Each number is 128 + 32 x the weight over the matrix's rms, rounded and kept within 0 to 255. Layers, rows and columns count from 0. Numbers have three digits each.

# layer 8 MLP down (transposed), 384x96, rms 0.175, rows 13-46, columns 0-95
036187141109152164126174161100181103093077127118155179109065096155113166194183071144096148141140133123062100094081132094153151165099094148100101182065175126125194095157119157190130130125145082110143127072078128067142129165164138128129117164071091135166168143109138029212155113119112116141
105157147110123156179123141119146046145123085097139141112099120158134128135169153089169098088162110139091082108092154175135117106055147142172153166132114122143147129123171107133168125156103213130093149129126100120130112122139139151130201104122159075042114151133104148149150109085120104126
041102161178125153149131161105139059117160076110155119108112131081130113086093101144130114136136156118067145092104160126128118119123177162107115101167095141120176150124124118136146180173141157147143156084124164146137129162172132170157119109153146110103076168152113127114106137123094101122
145132121068102122131163100104143098157162158150150116131044124194082079132144106119173060109071072160148073143194084079164194150134175107145152108130201112171154147180142133131165162132148146152117154140140077121121123121133063137071103109140099173153121117135117086107194128104149119067
155167126108105129128172084144129147134078098079142105107126116120120074183125156109115056126141083114176112082078070165107132141121112176098088147167190099105137171134090113141171142063176107173075155126127147155105132125170156138124126142157133061140100096156166124130146197119172161159
122113099099036135101119149092171103130153091115149103129117132187076172164125143128144118142106110079124140148089151120132143124099099159164166111120162091172152136133146136145165146156110155105105156166163101139121132151111090098142142111042096192075105136198167144138096094105145165062
157068108137178163162116121089103105129120159120095153169158187128092142209095138119122200190140062106120119122117108205161106149137113167119226108160114113132137171067162127087137130115080152101115101183064180135111076121136141120064144089113119104135116140054154158147093115067130122143
220159067121073120088101127093113158162118095089113147076059075141131121134150138110104155157144180165140092125131100105089126078083179107110181153107111119067153149109098100089126192125158162148157129121079195127155164143138182116139073164136098154156176087157136139110178133130107120182
095112134154106138175179144103105094057175095101140171100096131144136141127137146145131096145161180114166103191127147159098042096142114130110159081152197103129123081143134128123171102182146141157152125106188104137152114128117132154149155078132068116079137080137162066143132104097131118077
114131150131132043067088152128151120137150110196147208098073129182088084117191197082162178166060102108125115121099121164093107085143109111131172109128148131155062151090155133177086172094087139169100154183154156100118105171139106114121135124150149122188115155095096118109152109072133173113
100185123112148128161101082128119137149159163160112131140137165146122110143180152152135141193105095154161082129156127061044144111167148134185105138151096118118097118126130143120104124083125112132114121143073140129110107086133100157116111196093147126067148131105161141134119109121151168120
151132143091127148149155142136130190141027146134137110107152147102152207161152077116130145154157186176122160127137187121068155116064162153154135049167081051089119150104148164069119126092058141123237086166178117085175071086138123112117085167078171079178152109092111096172101131104121081177
112090146121113125134197135109141132127092136121119084155113117130151136122101140139170193185085141146165084087106140081129107091173108157141121093155133146116137115105128103148146156153152176138142140105149124099101112130056087122158180125100148166089149116122108111125227066117125153161
070079129112195156075239112099139170132119139178094143078072088169069156186103130087114154080113209179089168156088147085130163146085108099069117154069056095042118074126059126142126141157115228163109134176175076166157143075120196158121164109144098153114098095102158123085157122181160229156
164175151112176102170133090094180129126130106200124198192102135109118067112147183139106103104158098167151173109139087111134154133161085133160113088147069115129168184159117104078094100146127136128160159116145104099102124131115124140121151096114142159065105098157125124130109105067149125112
069099051188137146152139138220099167124118106102108128069124175158170147132035083167144183048117132099063103167176175131102157133118107183107180102167137143058087162178123173072159169133120081118203054146087133114086106124162135136162132128213122103129148091104167124085056057202089093243
104168179108149172059096151148138108162132133111109113164092157107089146097142160150125079133133203118124113199141088146099109087092154095173120097109158108157160109175114096129131092160109120104191101154150124130138171108078134158128123137136114129149105118108105101187135109160095088112
132132187136170110170092123116131188142164158121147146093160142065160118058185172178133116073141112162112121134112069152081136146134153079094117116115080139106148198097032099114089130142134112100108176128078122114112145126162103113115121111186180108124147131125133122112142123113149154153
144119144144105087138179144115156159165134112151195120191181163078090114070145123036092097065141118149101139119143071130126169155136082112054175144093132100100119136188073155140094127109155101168152136128172158085094132132114125084158167124154119157173120107157124116165132112159156096118
074085121108085152105086128106154125179090115085153139144125125116173139198130167150055129186087089098129139103132106140111165134155134119179140089101177126200087127140092106135141184162089159117151135056156078132189080169107141127151093125178126128159073189089154111122135146144092090134
097139096077117090129079087129088041140166159205183145052172078103125168110172189130149138125141153138145164111126143119168097139153124185099181098217099112127138159099095111117120120154138130194111092133125098119117160077093183162123190133165133145118116108099139106102130073104138173055
147137154172120112149117193112163114121122139119127115069171146148119153142142098156127103126132140127082092086098199172170098096136160111079135167171179137176106133082142051164144129126209119138144161059084116214178126163110123061121156084163094102104180133057087145119119086120064108127
109177123150117118123107145115104112106190126112171102141134096113129133115160176124116171167146157138092104132198163124100101088122114103135154177125106146155124146106144104117103109089121132158095124097109112163088156159076105126102113152137126106142115145129171163075169139136128071117
085119154155178163139090130114119148117051109197123120106154107111132129078121136104146078146165137097129136077111122116150154099097145147131098142161179103171144170120097105090120163171123076108129105110194152119129187089107101119130144145120112141158135130127094141144120145180129162125
186178117135153078116086120112107093182159173166129173099117152137103133063085067214140149056181111146150139101125164146084142168203116103088141216145100152093061070090092125128119124134123129130128103114126119141106140194136146112093148095151097096108167182085123135159120137140170092122
139137251175151124102061095121083176152072123184163108094134115092087121171129141152180129108151148121107103215136159144124083087091149099132122114183172106082094148103110173131113088119124108090093138102154159139193140101158110151112085142136122136109124107149112119108122175107135140177
130102145173151137129098166158096086172136072116113169151115125140119151115116180117099092089136122150139151091153187073163203110116117126140077107111103147118157120114128101121147115112105108185164097148141162110137119140130086120063149127128095141064175149145126142117080160132169134172
141140128186127088161176149186160122133176146090150139090096167153082164131122138163180098127138126103133084161074188124136087125078161107181055120087103092111141091119090111144092164121090161160149080173105134102139116161111074098188119102161140105118172102150121157141110080155098070166
113111147109143088097166158187140119117027120058154127179115148119042075065101123092235193102168201098103122142178108165114146133089084148071055163077112129215096189109174187223172180150135156107100066168116087139084101133150119111109150101102143168126067118173089108191236094104057197166
178119097144186123080131106084094166164144103154165125121105126147137111157151090141098116154036110127143092157089149185112110137057090069110160152132098071122107158136097069092131160158107188118097125211134141179161135178166142111075161110100115118117151145093164177075098123161210129087
121175162090072167124108144130145169079157128158120168143090135101116195119128116112146134077141095145103118135131198166118062150093122134108137231047177140142101085081111150141166103119108131160169133064147162110185155107103167137123071122183120092098136124106138143108126175145094097105
122119155062119138144109122138130152114081119120074166124109023113139119099141148139127148132124118139107160134140095079135172160153199146134163079133137114132105143067138147140126116151189111102095112170185110127076111092164135128102111160162094123164131076150175136118189097151147152096
074122133092120144140156144143129197143086136121172099122082149104140108204175093127173156178138097184113194088145086151114183114112069076115061096126111136161114110127167147179128194115199175091076114087141133105082137120182150122134172106101119108183102107128093161125171142079054135090
066091175133176100151153109180096151128172104086087118100127098146160111160090089133150160130143190158059118138147097145104193150084144142147166163108149106138111062185151110082186132133170122060099118152192124124132077169120100095128110156114049142133128140209087093160159099167076115089
# layer 8 MLP up, 384x96, rms 0.139, rows 14-47, columns 0-95
144138095125182127109137056161125130132100136158130157109104120142176134147090152122095125163130082148180168162121103078125141146130131148112130110114089156126063111162137176083155174132068095110174113127139166118152128116118114133125052115118118168113118140159133062138160143162102084112
121173063102121126119144138143091148126120134144141088119126139154105090079146057079124169111102133163178098148178142170146076151189113154158153125120152142129120175130157159128139102135053108128138119159129100136148114129166095086083148162128111138128141092152100094176090136120162096152
107085094102142129103179083139198169107122138202129130102150165162174144096083107112107083174056114126151095121169157106172119083164142148074122117125157132135108194114164169116205099134123120081076115136140140161117166107158105139159145155092068120125148144127110136151108104158102056107
089145139163176141189152102188080214109159142165126146146144123134143156133140125204072180113099171095106123186158141163100120135154085103109140106140085093104109113147164164109084126046088171106128155076160096112100096087094115148084099136156136157131161147129137168163124105140152090085
171135166116200135161170073099096122137093115112088183089142090074130076154150129171141160157131089191116153112184091075088106160171176129114119133100087100172114096167162135116143136082154100144109149117113133101121113130159112161098126147148161069153150150154079129141161172133135102138
076136133106052095111110056088131161096120077158110118130108098171142139147131178094131121113107143058152173142088144078153148159135121140116152131102147124106172156192144155155147175144159116161141145144124079196143119130108168181161119108077160144121149037127146103115093103141035102210
108130081130124154100080095139171159127114100123093148133155203123156142168126102216131117133054116142148120177156103111096074179126133146132195118126176210150123126082116159076142123137128194132104218112144122125115084120125087084085115120140157108122098063092136081107139123204137179118
155113117084118094125112160102113154105128180134118141143174081154154093136120172104141095099073154071161086160139148180101097131104141119106149151158189129194124135095184106156177173119117105101039103137153143149149102146120080073173122095167103137175136127070136079132158081144136115122
110129149107131137133130146147125152120157178133134132075094160241155089110171160131142177137105139101069186112146086064105069165145108091085110126100091149164163156091163099177153104153191200075093095189089160089115105085134137146151170183127183120135105085095111145063089099078139118126
117046128178125135109129110104121160112138133080168158099157114048105157099085120125094121139138101128147115163098159132110112127143092163099113096120120161075111161164080178081143134122184109138121176145190106149165129130144113195146110162116131110143120134173124078117139119119129116105
105186160075123105132123154111167153112146209143136143077132204134106126138084069180155190179153089086106107058075110144127132126137143208093145087141087146114080150119116167143086125081112156063129190157173183125127065122131118136109024098179186090116109169122143046172141155157125162153
137078144162085081086163143163118148175146113124123100129211132151130135170084102118113134156087156123127161115093170159141159076093132160106166088107120122087125165179125105143029086173145102109146154161157192145125069124105141133084172099112131113148183159092125091099099059160122160178
134156108032152139058160127104156170136096155137155098167098148126191104185107171120121119104156077110162177152148168099133121139151162078128135181106154178147180131036006131122153136183135119095132136133185129144066085133150082065095147096085160159126180146125106176166194142105071164110
126171035130103055190130135121091179110139205122142187114118113190142193082117131078057143104139093177135109123064102090116135123130134107148154113144124145153176129121173107107105144135204169115116139132118135132149109113183123134160066113111129127106101105100122058123191174097157125137
078128079173087125129194123155154096112143111034201087076156164159180081107154109108144193119116092080078076152166129179080142198145210150093208095090178107120078138170049168115102106094173143143129116184109107108138094146118150049181212125140143150102167067142118125131073157072141096159
117156107160138132097148094119102139106099170124155128127109094202108107167085132124118111101124125164147079095108133130100112090135036106104149095112145150134135150127135137074151162113146148157123136098116155157204151142064084135150123150157115179160173119146117057171126146148143118152
087199037135187122134136138147107096106155172172130204099121117123105090120052074110090125104119148145181147132112171129171124074123125141099122122170138133111202142163145104122135110175151118111091109095196103144123093125123169138133099110102106133144143150167117057090172131121096091167
104099163119104120115202103086129172107136131129207076162133178113091099106171147136026098141140141135049162105112161082091103124124157193097188110106133170146177180151107107040092135125082130145121146193142118152139040148090168114122139161149113099168140080092126107145136121112177134155
111194068103153150130055129131098085116175113132099146143187093135131075097214124101130192063107088107171109083167120149112093105153191216136153113158112106124179156098096091105108133096099141157115107129130162138126114174109093116109147126150141184113206116104116126138188118070095138163
109122136110106127095129088141078149131093153147170147156065178140155125155130089209104121161133120151141184096140092123173140118149096115065111131109111182171090130096128116087099068160107118139094155187142145193157095152215195167121151128141179116124148181074069093064113129147087059199
069103219102185083141157080094093175152100105114129072068105150107141113110128135198150172105127120114183106171127193122099154122158131117145097164124065099102106121136133217155140097157054130206158142097163130062140136135101108111081180188121154093123154116166192131120089074173141120117
107143103142138094137129122144140115083079116116123150134119147108146118151102085114137083100160124100142138122068099144110142145117135140155102115157143103124149117128094175119119138163144119106158152167113183137122110076143142132147145065115114200131176119128139120147117104091123151145
167117122111092119152133107142118124123174141106094162111166140154188107121119149122126148102121160123102112133164116157096136110189122105142188148153119122178159088123183121120121139102176119103144140134073105130078067113177126122115134044071126131133123132098141164157105120100068108156
108113140186030134165087091131085183137188113120117107090138190164187109124124127156050133145117162102099110185122188126146147160170150157106121204109144100101113123155152190079131180138062095189133087147134135117119107145121148111080126131119118151067136169117115125104109130084130053191
066109216096071111125092154107123129142116172062111131123135147169147196152131147179117129129147108123150098077114163126090169089187173168146150107040097108139174168139122171093089139100110117101132151112119093158132120117171135118162120156120138121227110142047137140156115099147116133117
158120101105080134172078111093108165133151119122175121143165106121069163131143094144148136124120118113155087166102144139123097118085138164093090087095157155128193168135123151145185149140083082154108142153143104122207136103152093120114176126164096096176078109100094094107183096131101116149
084111123130145095094097112086146083115091155153120071108097134144101161129086137154144214151162025097120105155166119167123167184155139156161082109083111128102108130168157188176189081086072118158108146118146128161146106116132133118101181145135137086138149125146108160163099133116144105135
160169091090166062192109172093161135161165190112092106191126168158117131157093107088166101125065124194115126069166190058035150183170196111160102035161179140093144212130078131175085130029049106108106169144099125092086094221094124145106151173234103135135127079070144123130152122125118094160
098184108166151104194133174142084176132146096107142189098128142138109120113073166113187121153065130177126205155081129103145108105194130180094142129138131190123090117130123168108078117129180177092127077083128131162067110096134051105139192116127136098132091172145162150052085173080107123190
111135150180176121093087116151161128120131138125061104099142121149078223207136176120096145141159090116059150140067114153077152130121147114169128096157088141106144145114085140120091126152180085182160134126072115163052220078147081184138099127110121144090109143150182129095146114126100157177
150105131175166079145130170130164112100131133128129158147188114145096152173104090042167100086046150134104065162103132141143137118131110127121103084151109114140129153131138108095144105185134168153153076168118152120148105187132122111051079141172074167157100175136107107182136150088103081109
144120089095120113051118139054164148094127203124098107157163165149074129082081142109092124118152151136180136178104124110105068176107127150147110097106149179183221075130129084072139093155174133075053158161125102131105224110219091159083188203150172123085156110065110117110125127094168129173
173156097121158130088084130188128139146117164108084170128170080126145144158119105114149137060142129138127126058161094130152152153148150117128191092117118077187135116094179119151129139138093158095124097132099169112112101074130179127091131076166159101133161150122102191091100110097058119171
089136107141120153142175119120077157143179231219115128115149120139083107168077146116094127108121119127109131157050184093111202102101094135133137140102154040059197161144110112129102105167158173144104094124115151169143133134062151095108161118119084164101144213098176106094091104162123131109